{
  "n_layer": 14,
  "d_model": 96,
  "n_head": 3,
  "n_kv_head": 1,
  "head_dim": 32,
  "d_mlp": 384,
  "vocab_size": 2048,
  "activation": "swiglu",
  "norm": "rmsnorm",
  "norm_place": "pre",
  "norm_eps": 1e-06,
  "positions": "rope",
  "rope_base": 10000.0,
  "rope_fraction": 1.0,
  "qk_norm": false,
  "attn_scale": 0.177,
  "bias": "qkv",
  "tie_embeddings": true,
  "parallel_block": false,
  "init": "trunc",
  "init_std_qkv": 0.0567,
  "init_std_o": 0.0107,
  "init_std_up": 0.0567,
  "init_std_down": 0.00536,
  "optimizer": "soap_variant",
  "lr": 0.00522,
  "beta1": 0.95,
  "beta2": 0.95,
  "weight_decay": 0.089,
  "lr_head": 0.0084,
  "grad_clip": 2.0,
  "warmup_steps": 200,
  "schedule": "wsd",
  "decay_fraction": 1.0,
  "decay_shape": "linear",
  "final_lr_fraction": 0.1,
  "batch_tokens": 32768,
  "seq_len": 256,
  "doc_mask": true,
  "train_tokens": 94390000,
  "steps": 2881,
  "dataset": "wikipedia_en"
}
Each number is 128 + 32 x the weight over its row's rms, rounded and kept within 0 to 255. Layers, rows and columns count from 0. The size above them is the row's rms in percent of the matrix's.

# layer 7 MLP down (transposed), 384x96, rms 0.127, rows 69-99, columns 0-31
size [108  97 106 104  96  91 110  95  93  96 101  89  96 102 107  93  93  94  97 104 110  98  97 102 101 100  93  93  98  96 101]
[[133 145 144 140 141 126 140 114 106  63 152 124 134 124 107  68 109 179  99 154 138 113 167 161 132 129 170 167 109 153  46 131]
 [142 127 109 147 121 164 194 107 114 202 128  83 122 189 142  72  80 140 117 104 134 129  86 122 119 129 129 171 134 123 222 104]
 [122 120 123  68  97 177  84 108 134 152 128 117 163 159 108  97  81 147 154 126 122 183 143 150 123 128  92 135 138 131 108 140]
 [152  87 155  90 126  86 115 108 131  85 136 138  94 137 140 157 177  93 117  94 122 116 151 172 100 137  88 193  95 141 191 183]
 [170  74 157 190  88  93 125  85 112 138 141 137 120 129 135 131  72 127 160 146 116 120 181 148 145 115 135 161 104 142 105 136]
 [188  97 141 171 146 142 141 158  96  99 127 126 118 118 162 144 176 173 108 106 111 162  56 187 144 122 121 116 171 101  89 153]
 [133  82  97  47 109 112 125 158 122  89 138 110 129 143  93  98 153 198 131 123 165 102  72  68 154  67 161  83 115  98 146 144]
 [ 86 101  74  53 148  78 106 114 122  90 168  88 126  88  54 123 121 159 163 124 139  97 140 104  55 127 109 112 156 121  90  96]
 [137 109 167  82 117 114 124 128 145 139 110  83  85  75  86 111 137 103  58 149 140 147  98  84  83 101 110 114 150 135 113 148]
 [135 128  80 174 120 173 133 194 138 144 119  67 115 138 161 176  92 195 140 157 117 148 189 124 129 148  94 157 140 114  44 153]
 [125 120 114 183 150 174 144  99  69 160 110  76 172 109 171 122  80 118 106 166 152 135 144 131  88 143  43 205 141  84 130  86]
 [ 55 122 109 130 132 159 159 102 107 175 136 125 154  69 204 118 108 104 130  92 147 105 123 193  91  87  94 180 139 142 120 119]
 [103 155  67 177 139 157  84 136  99 153 132 135 102 107 108 146 100  90 127 116  80  50 115 123  79 109  69 150  94 116  81 133]
 [121 115 134 253 173  98 168 141  99 147 133 136 150 112 172 123 199 116 141 103 146 115 124 148 105 101  93 128 141  90 179  58]
 [118 159  91 149 174 150 150 124 103 118 110  80 119  93 110 154 164 151 149 135 144  97 167  88 102 106 164 126 162  88 149 142]
 [102 111  68  85 152 137 174 172 112 120  91 106 126 139  48 121 133 119 101  97 111  84 179 144 132  95 146 100 118 145 138  86]
 [152 165 111  74 105 108 132 154 110 146 146 125  88 180  97 116 121 134 131 182  98  72 140 100 128 130 152 126 119 164 145 141]
 [114 113 141  82 176 133  67 114 136 118 150 150 186  98 152 151 137 129 100 146 177 109 152 125 123 100 117  91 128 117 115  85]
 [112  70  77 151  89 138  77  98 101 167  58 151 107 145 102  96  95 119 180 107 157 131  79 100  77 162 120 185 116  98 156  79]
 [128 159  39 147 120 150 113 101  99 133 147 148 159 122 144 138 194 105 161 174  94 127 118  65 114 160 140 173  84  69 100 136]
 [ 86  94 103 149 114  98 147 106 175 124  92 115 175 149 146 124 143 111 171  83 119 108 120 146 147 155 170  83 148  55 107  78]
 [110 138 141 101  92  85 120 164  82 169 117 159 112  71 135 121 124 115 197 109 183 160 171 105 182  93 142 124 136  53 153 104]
 [133 116  83 144 168 191 135 197 121 146 161 141 132  89 138 156  77 146 138  99 144  75  88 109 184 130 188  97 115 169  96 157]
 [187 110 134 120 165 113 120 147 132 117 151 124  87 140 107 171 159 120  90 130 197  89 147 148 111 130 172  73 104 134 184  86]
 [156  93  72 158  96 133 126 149 207  86  94  68  96 167 115 156  93 135 111 164 121 121 145 138 110 140 157 123 122 231 147 112]
 [187 128 141 161 133 127  94 146  91 160 128 158 150 133 154 143  93 184 116 150 188 190 146  77  99 104 103 181 143 149 124 187]
 [102 113  72 221  69 118 145  97  85 127 114 117 155 147 139 161 114  99 174  94 131 128 148 152 156 101  98 142  97 122 104  66]
 [128 127 177  89  95 146  84 119 200 159 138 140 154 180 105  84 102  88  59  85 145 110 144 149 147 153 114 189 122 115 141 231]
 [ 97 163 127 250 138  85  82 191  89 126  72 128 151  95 158 168 161 113 105 103 133 119 110 176  83 154  84 118 114 131 170  94]
 [ 79 140 129 125 123 112  55 107 128  87  76 132 173 144 108 168 121 142 150 134 161 129 104 140  87  98  75 120 127 141 113 140]
 [134 129 156 156 103 113 113  98 129  74 195 154 115 131 109  82  73  69 140 170 162  74 167 144 118 109 123 113 193 156 122 121]]
# layer 7 MLP gate, 384x96, rms 0.142, rows 70-100, columns 0-31
size [ 92 109 100  94 103  98  94  97 101 108  95  99  99 105 105  96  91 108  98 105 102  95 109  97  97  95  96 106 104  96 101]
[[115  78 150 149  99 156 152 157 153 136  81 151 130 151 158 124  87 134  55 116 138 193  86  99 210 189 133 110  96 116 147 119]
 [126 146 145 137 120 128  84 147 127 154  98 116 167 110 112  93 123 120  78 146 156 170 151 105  59 161  95 151 132 156  57  76]
 [100  85 152 135 105  75 127 111  98 102  96  48 148 171 152 104 114 139 144 193 145 167 138 122 108 123 192 129  80 120 122 137]
 [188 130 119 177  98 112  59  92 118 104 135 115 152 113 166 145  74 104 124 140 152 134 171 147 139  99 144 166 104  66 126 148]
 [160 155  57 178 139 139 191 120 138 158 138 156 194 140  87  84 133 125 147 125 148  98 118  74 109 107  93 173 129 127 135  80]
 [129 110 111 148 177  89  69 117  95 170 143  95 134 145 114 149 172  97 117  99 103 146 150 126 105 184  70  96 133 139  93 124]
 [129  97 140 106 147 136 111  90 149 102  59 121 110 134  98  79 156  36 136 183  93 135 158 118 145 115  93 121 120 167 142 168]
 [122 143 126 152 139 117 132 124  96 134  87 144 102 137 120 159 139 107  74 190  61 147 159 113 107 108 166 147 116  78 114 143]
 [130 167 136  94  90 103  98  49 172 134 145 133  97 137 132 128 144 112 109 179  89 159 113 142 114 109 134 129 122 158 125 158]
 [112 106 125 116 148  75 136 141 118 152  94 128 157 145 163 127 154 162 150  90 152 103 107 156  97 159 146 166 149 130  57 130]
 [ 75 125 118  97  97 150 149 131 158 123 165 213 141 132 171  83 137 111 122 115 102  79  79 146  61 125 124 124 132 203  94 146]
 [167 138 116 141 115 134 127  90 174 104 113 103 114 193  99 147 112 115 158 113 108 117 145 123  98 156 117 141 151 157  38  88]
 [109 133 157 118 157 130 154 127 102 152 148 156 104 175 170 175 161 110 123  94 134 133 156 157 103 118 182 192 133 140 159 135]
 [105 141 198 112 125 128 124 157 119 160  74 160 130 142 134 126 128 110 175 158 109 146  95  96  92 204 184 128 107 148 147 126]
 [134 143  84 154  88 178 150 145 141 138 148 160 133 133 133  85 134 120 133 155 160  99 132 121 117 147 149 123  99 168 152 129]
 [146 124 113 209 162 163 102  93 176  99 129 125 205 186 175 157 134 131 118 119 154 180 128 104 117 165 153 111  89 208 102 152]
 [125 151 111  80  53 166 119 171 109 189 100  95 137 108 134 167 123 180 193 117 110 118 165 131 111  97 115 164  91 115 112 123]
 [175 131 120 113 181 145 177  99 134  99 183 130 129 151 141 127 109  76  67 170 121 155 163 133 109 104  76 119 141 112 120 123]
 [142 130 115 125 105 149 154 177 132 105 140 116 218 128  79 153 127 125 169 147 125 198 119 143  66 141 115  80 181  98  87 145]
 [131 123 176  96 146 137  94 148 130 164 154 119 142 153  99 108 132  76 131 146 123  83 198 121 137 144 144 166 105  60  91 128]
 [ 85 185 127 132 107 151 124 154 147 157 118  98 182  98 127 173 141 150 140 116 102 171  95 181 131 161 124  66 151 145 118 140]
 [158 146  88 142 152 137 104 111 145 141 143 103 165 155 173 164 174 130 157 131  76 101 144 141 119 155  98  69 101  82 112 197]
 [108 140 135 104  84  94 188 101 153 113 169 153 182 183 136 173 115 108 176  71 109  91 203 130 127 147 129 185 125 127 129 129]
 [111 146 161 159 125  74 126 147 140 136  98 192 122 147 208 151 170 140 147 146 138 119 118 169 117  79 139 121 125 127 142 118]
 [107 137  87 151 150 155 143 109  98 114  64 163 156 119  76 116 127  92 125 105 133 125 104 119 102  86  85 150  81 143  95 139]
 [122 150  96  87 118  92  61 141 137 181 107 162 169 205  97 120 122 127  91 160 121 159 128 166 166 116 116  89 115 186 161 100]
 [155 118 147  98 181 193 160 120 158 142  76 148 183 177  91 116 114  85 123  55 110 149 133  62 155 142 119 172 156  93  76 137]
 [118 120 166  70  92 129 111  96 123 113  66 191  84 171 157 117 113 133 180 140 113 137 139 104 127 150  94 235 103  82 136  88]
 [164 103 103 128 116 107  92  95  81 164 136 175 137 132 120 147 111 139  90 155 128 135 168 115  74 157 121  66 134 100  93 110]
 [112 157 102 165 125 147  86 122 122 114 189 120 143 127 127  83 121 102  98 109 144 149 147  91  71 108 112 152 113 134  91 122]
 [146 105 157 146 174 165 167 167 174 124 168 156  79 151  95 121 160 124 108 123 107 132 158 188 135 134 189 123 109  92  81 135]]
# layer 7 MLP up, 384x96, rms 0.138, rows 70-100, columns 0-31
size [101 106  95  96  93 108  95  92  98 100  94  95 104 106 100  97  94  94 102 111 102  91  96 103 102  99  93  95  96 108 109]
[[137 145 157 202 117 132 150 178 174 142  92 162 139 157 150  54 115 113 140 114 121 118 111  95 151 139 167 141 133 141  95 102]
 [109 119 115 158 176 152 113 110  97 156 109  46 132 156 119 150 141 138 141 135 188  87 157 127  77 163 154 158 156 132 140 121]
 [ 88 121 133 160 104 166 104 111 144 112  94 109 106 151 113 124 181  80 112 158 109  96 191 134 120 137 175  96 120 151 127 173]
 [149 101  99 141 132 141 194 141 133 148 114  95  91 147 172 122 144 141 136  96 125 183 126  76 139 133 120 116 147 173 116  84]
 [ 74 112 121 142 150 123 118 143 143  73 132 160  55  87 112 145 122 142 137  68 180 135 152 118  66 115  97 102  62  81 103 101]
 [143 133 106 107 182  70  92 119 150 113 156 165 161  88  95 114 130 160 121 163 108  49 111 100 121  96 144 120 186 151  51 198]
 [157 178 155 144 110 114  87 145 136  56 166 130 110 155 129 133 134 170 142 122  94  96 136 170 163 118 145 127 149 126 164 140]
 [100  53 110 182 169 154 123 162 142  96 136  90 173 137 126 117 180  92 126 114  77  74 178 115  76  92 162 146 192  86 143 178]
 [136 104 132 153 114 164 137 165 159  86 148 145  60 122  82 174 103  50 145 115 112 146 113 135 144 201 181 112  70 137 151 144]
 [211 192 116 122 132 132  78  98 118 188 138  89 178  62 136 164 124 154 126 182 147 140 129 160 102  98  92 176 128 126 160  99]
 [113 107 108 124 117 101  80 138 136 174 146 123 158 182 119 149 134 100 119  81 113 151 113 116 176 123 127  94 125  92 109 158]
 [173 138 131 143 124 120 221 114 128 132 192 215 158  97  99 137 198 169 164 151 119 109 135 144 100  84 160  97 127 201 195 119]
 [183 177 164 138 125 163 114 219 147 104  93 140  94 173 115 147  99 129 157 143 157 154 121 112 120 143  92 149 145 198  85 146]
 [125 124 102 106 104 149 155 103 142 102 146 122  99 125  71  98 167 131  52 159 108 145 137 135 132  81 104 134 124 195  90 112]
 [167 223 144  95 105  99 123 114 173 161 144  87 108 122 127 134 153 187 170 158 120  83 124 161 110  66 150 157 123  94 111 120]
 [ 92  87 132  61 126 176 143 141 126 104  91 140 147  43 224 105 137 109 120 112 126  98  95 209 109 172 147 147 198 130 138  96]
 [122 153 148 113  98 157 132  91 118 147 161 138 121  90 109 142 125 160 109 131 201 178 103  99  88 124 123 142 139  81 151 143]
 [119 157 104 144 140 123 117 141 168  98  89 129 132 127 112 190 119  77 128 128 144 167 108 131 134 144 120 136  78 141  72 183]
 [120 139 150 123 129 149 124 122 202 128  89  69 110 180  94 176 124 102 111 145 151 150 100 116 117 145 119 168 167 136 114  71]
 [ 84 123 154 101 151 164 148 109 111 158 147  78 171  81 156  86 192  45 114 106 142 104 117 141 101 135  62 133  99 124 153 116]
 [128 159 169  97 111  65 119 128  92 137 127 130 129 201 121 149  81 163 146  85 120 185 174 144 119 115 156 203 181 151 181 131]
 [111 110 101 171 156 136 130 107 108  98 116 160 126 109 150 123 196 124 124 103 161 160 131  91 143 169 145 177 190 103 100 160]
 [147 108  89 178 131 132 122 123 152 109 138 109 131 102  87 128 155 176 113 161 112 166 171 115 149 126 169 126 178  66 123 125]
 [ 85 161 118 181 118 137 142 174 116 138 136  83 159 133  82 103 118 128 185 116 131 175 142 124 160 153 140 112 128 124 131  97]
 [157 164 119  89 131 134 208 149 141 164  92 150 179 124 112  80 131 160 153 168  79 137 158 172 116 143 152 145 125  92 164 138]
 [120 116 166 132 159  95 135 109 136  64 150  64  85  88 109 138 154 131  89  91 128 147 134 112 132 123 114 174  74  81  88 125]
 [176 180 109 119  93 180 151 119 116 130 133 141 162 161 155 119  95  78  81 113 159 147 120  76 155  75 166  89 100 134  82  87]
 [138 153 118 104 172 120 142 110 106  63 109 134 140 154 117 129 123 152  87  88 199 103 112 155 202 134 108  83 150 147 101 101]
 [114 138 207 106 148 140 130  52 126 130 128  74 153 124 103 149 131 141 157 146  64  74 103  97 154  84 148 188 149 138 101 123]
 [135 143 153 135 161 170 122  59 121 144 109 119 173 100 152 218 121 149 114 136 134 197 150  86 101 169 171  64 127  88 152  87]
 [134 105 146 123 142 158 169  90 148 205 150  93 144 154 156  70 138 117  79 136 167 164 122  75 100 106 136 109 100  97 170 114]]